Weights of a small GPT-style language model, trained from scratch on English Wikipedia.
Size: 16 layers, width 448, 7 heads of 64 (1 for keys and values), MLP 768 SwiGLU, vocabulary 32000, 52.5M parameters.
Architecture: RMSNorm before each block, rotary positions, biases on query, key and value, untied embeddings, attention and MLP in parallel, capped logits.
Training: a variant of SOAP for these matrices, 623M tokens, 4754 steps.
Each number is 128 + 24 x the weight over its row's rms, rounded and kept within 0 to 255. Layers, rows and columns count from 0. The size above them is the row's rms in percent of the matrix's.

# layer 7 MLP up, 768x448, rms 0.174, rows 64-67, columns 112-223
size [ 99  98  96  92]
[[118  89 143 157 140 142  88 129 118 129 155 124 112 109 136 139 160  82 129 148 135 138 122 138 164 140 164  77 170 118 111 184 103 122 132 164 109 130 101 105 120 108 148 143 132 105  91 114 113 117 140 137 119 128 126 136 123 133  93 123 144 123 129 115 165 162 137 107  89 114 155 151 159 165 108 138 143  95 170 118 143 148 119 147 138 165 100  91 133 125 128 147  84 115 136  85 137 115 157 132 151 119 128 152 123 116 130 122 143 113 109 119]
 [107  94 128 101 136 137 146 137 118 114 159 128 101 156 118 121 154 131 115  86 159 118 116  72 144 138 102 136 114 128 130 161 130 138 123 221 122 137 109 125 121 142 124 120 130 116 117 158 108 151 145  89 113 125 119 129  39 120  84 161 119 158 170 109 123 156 117 123 125 132 140 103 134 145 141 145 128 134 149 128 122 108 137  99 113 113 155 119 143 138 156 134 107 132 174 105 118 102 139 106 126 151 147 146 139 148 152 127 105 120 145 159]
 [127 119 113 140 106 107 122 135 105 159 129 158  87 122  99 106 168 154 114 126 119 115  99 100 141 126 120  99 125 171  96 147 138 135 118 156 115 115 128 186 129 110 124 117 136  96 133 124 155 132 122 109  93 143  96 140 146 127 141 133 115 131 118 123 133 115 153  68 172 125 118 129 143  97 103 151 143 105 118 138 174 184 112 160 107 146 137 145 132 165 139 101 121 108 122 121 104 109 145 127  68 159 135 147 137 125 170 152 160 180 136 131]
 [176  73 144 148 120 133 149 126 160  97 138 110  89  99 118 145  92 128 135 166 169 101 171 106 125 182 181 146 140 120 160  96 134 123 146 141 144 123 160 105 120 138 117  78 113 147 134 148 115 125 128 146 138 138 143 171 117 154 116 144 119  94 128 131 115 149  82 100 147 170 135 126 131 120 109 128 147 133 135 145 108 156 147 130 109 152 107 107 121 141 145  77 144  90 124 129 166  87 135 123 133 108 175 150 107 140  82 115 152 122 101 153]]
# layer 7 MLP down (transposed), 768x448, rms 0.161, rows 64-67, columns 112-223
size [102  92 101  98]
[[153 145 124 117 119 169  70 119 131  90 133 119 153 151 177 152 141 169 220 139 176 142 136 143 133 172 158 105 141 117 137 148 104 125 127 118 135 123 138 141 121  88 116 116  99 124 112 109 152 141 117 158 157 139  84 120 122 104 103 103 150 110 113 125 175 124 111 141  87 132 153 133 134 150 112 120 147 121  98 153 124 138 128 117 112 159 107 139 163 136 133 125 124 150 123 125  81 114 161 152 169 185 142 173 136 124  99 115 160 111 125 148]
 [117 133 145 159 141 142 134 125 188 102 124 102 173 129 115 111 126 124 166 143 120 118 108 134 191 147 111 126  94 144 103 128 114 183 107 134 112 126 162 129 139 189 144 143 143 159 122 124 152 118 124  94 160 114 112 103 134 134 138 162 107 145 126 149 129 122 107 109 122 109 135 148 137 134 132 151 164 132 146 108 113  73 116 118 148 186 163 115 146 157 143 104 119 118 178 115 123  96 121 167 122 111 137 147 133 144 122 119 158 137 132 147]
 [158 107  97 170 147 159 104 134 117  93 152  87 154 167 100 145 104 144  77 141 100 132 141  92 136 149 112  95 147 168 183 163 176 108 124 128 123 121 117 137 147 107 130 122 160 147 137 132 160 130 108 141 133 136 152 118 197 167 134 141 133 161 122 160 166 106 137 148  77 109 103 128 119  97  97 133 140 107 114 112 131 163 141 185 133 147 112 165  99 141 151 157 118 144 160 165 163 145 102 127 119  99  95 147 110 131 119 131 183 101 109 131]
 [157 100 113 130  99 109 127 111 127 161 115 124 152 177 134 155 122 110 125 150 120 116 142 132  99 112 133 112 132 137 118 123 154 110 128 107 167 161 155 160 114 107 145  84  97 102  83 132 134 148 136 108 102 165 131 120 152 102  95 101 154 115 156 138 120 125 158 115 122  93 129 167 137  94 138 119 108 136 165 141 128 151 133 109  99 127 115  96 107 154 136 145 163 116 137 108 100 113 142 150 125 132 166 113  87 124 144 105 108  86  98 106]]
# layer 7 MLP gate, 768x448, rms 0.172, rows 65-68, columns 112-223
size [ 95  97  89 104]
[[104 145 135 108 115 179 101 110 109 146 133 152 103 144 132 102 125 142 166 148  92 101 130 126 104 125 123 154 155 139 151 121 133  89 135 111 139 119  68 120 131 147 155 151 161 119 100  86 106 113 161 131 141 120 117  95 171 118 142 112 131  88 116 119 125  89 149 121 141  54 129 130 174  92 142 139 122  92  88 166 160 116 147 123 144  90 114 142 132 114 116 104 126 125 118 140 114 101 111 115  95 114 126 108 100 100 134 119 121 164  90 136]
 [112 112 136 110 123 136 125 133 141 169 123 132 104 123  91  99 158 168 118 155 151 100 103 102 125 143 130 103 127 134 123 118 135 136 127 120  80 118  99 162 105 140 127 145 129 113  96 141 109 121  69 138  80 151 154 111 156 127 114  91 152 117 138 165 143 153 149 104 146 172 119 135 163 193 107 114 101 153 151 139 116 148 102 101 164 159 107 118 152 159 100 146 181  82  77 137 126 146 135 104 141  83 119 140 144  98 134 165 103 179 105 127]
 [129  95 109 116 123 114 153 147 102 153 126 115 150 184 137 131 123 110 108 105 111 107 173 121 156 111 113 146  93 155 104 145  98 126 149 144 154 125 178 127 133 135 167 118 111 128  95 109 129 151 153 132 122 148 120  92 124  96 126  62 108 162 126 136 150 126 116 124 112 145 130 126 141 170 136 139  87 115 114 143 161 157 125 146  78  93 189 103 146 126 121 126 163 125 166 145 126 142  79 141 116 105 111 126 148 142 123 111 117 110  97 136]
 [101 109  96 108 103 128 163 117 111 131 108 100 160 116 125 157 110 121 102 132 133 127 129 122 136 139 120 113 143 102 130 105 169 157  98  87  92 114 102 181 156 144  92 126 130 145 150  98  96 114 114 126 115  90 112 140 107 161 149 107 142 112 125 106 152 108 193 122 143 103 117 145 119 154 114 203 121  94 124 115 148 107 166 140 148 128 136 140 122 132  88 140 126 100  98 129 113 131 154 153 138 163 102 117 119 109 183 112 169 101 131 119]]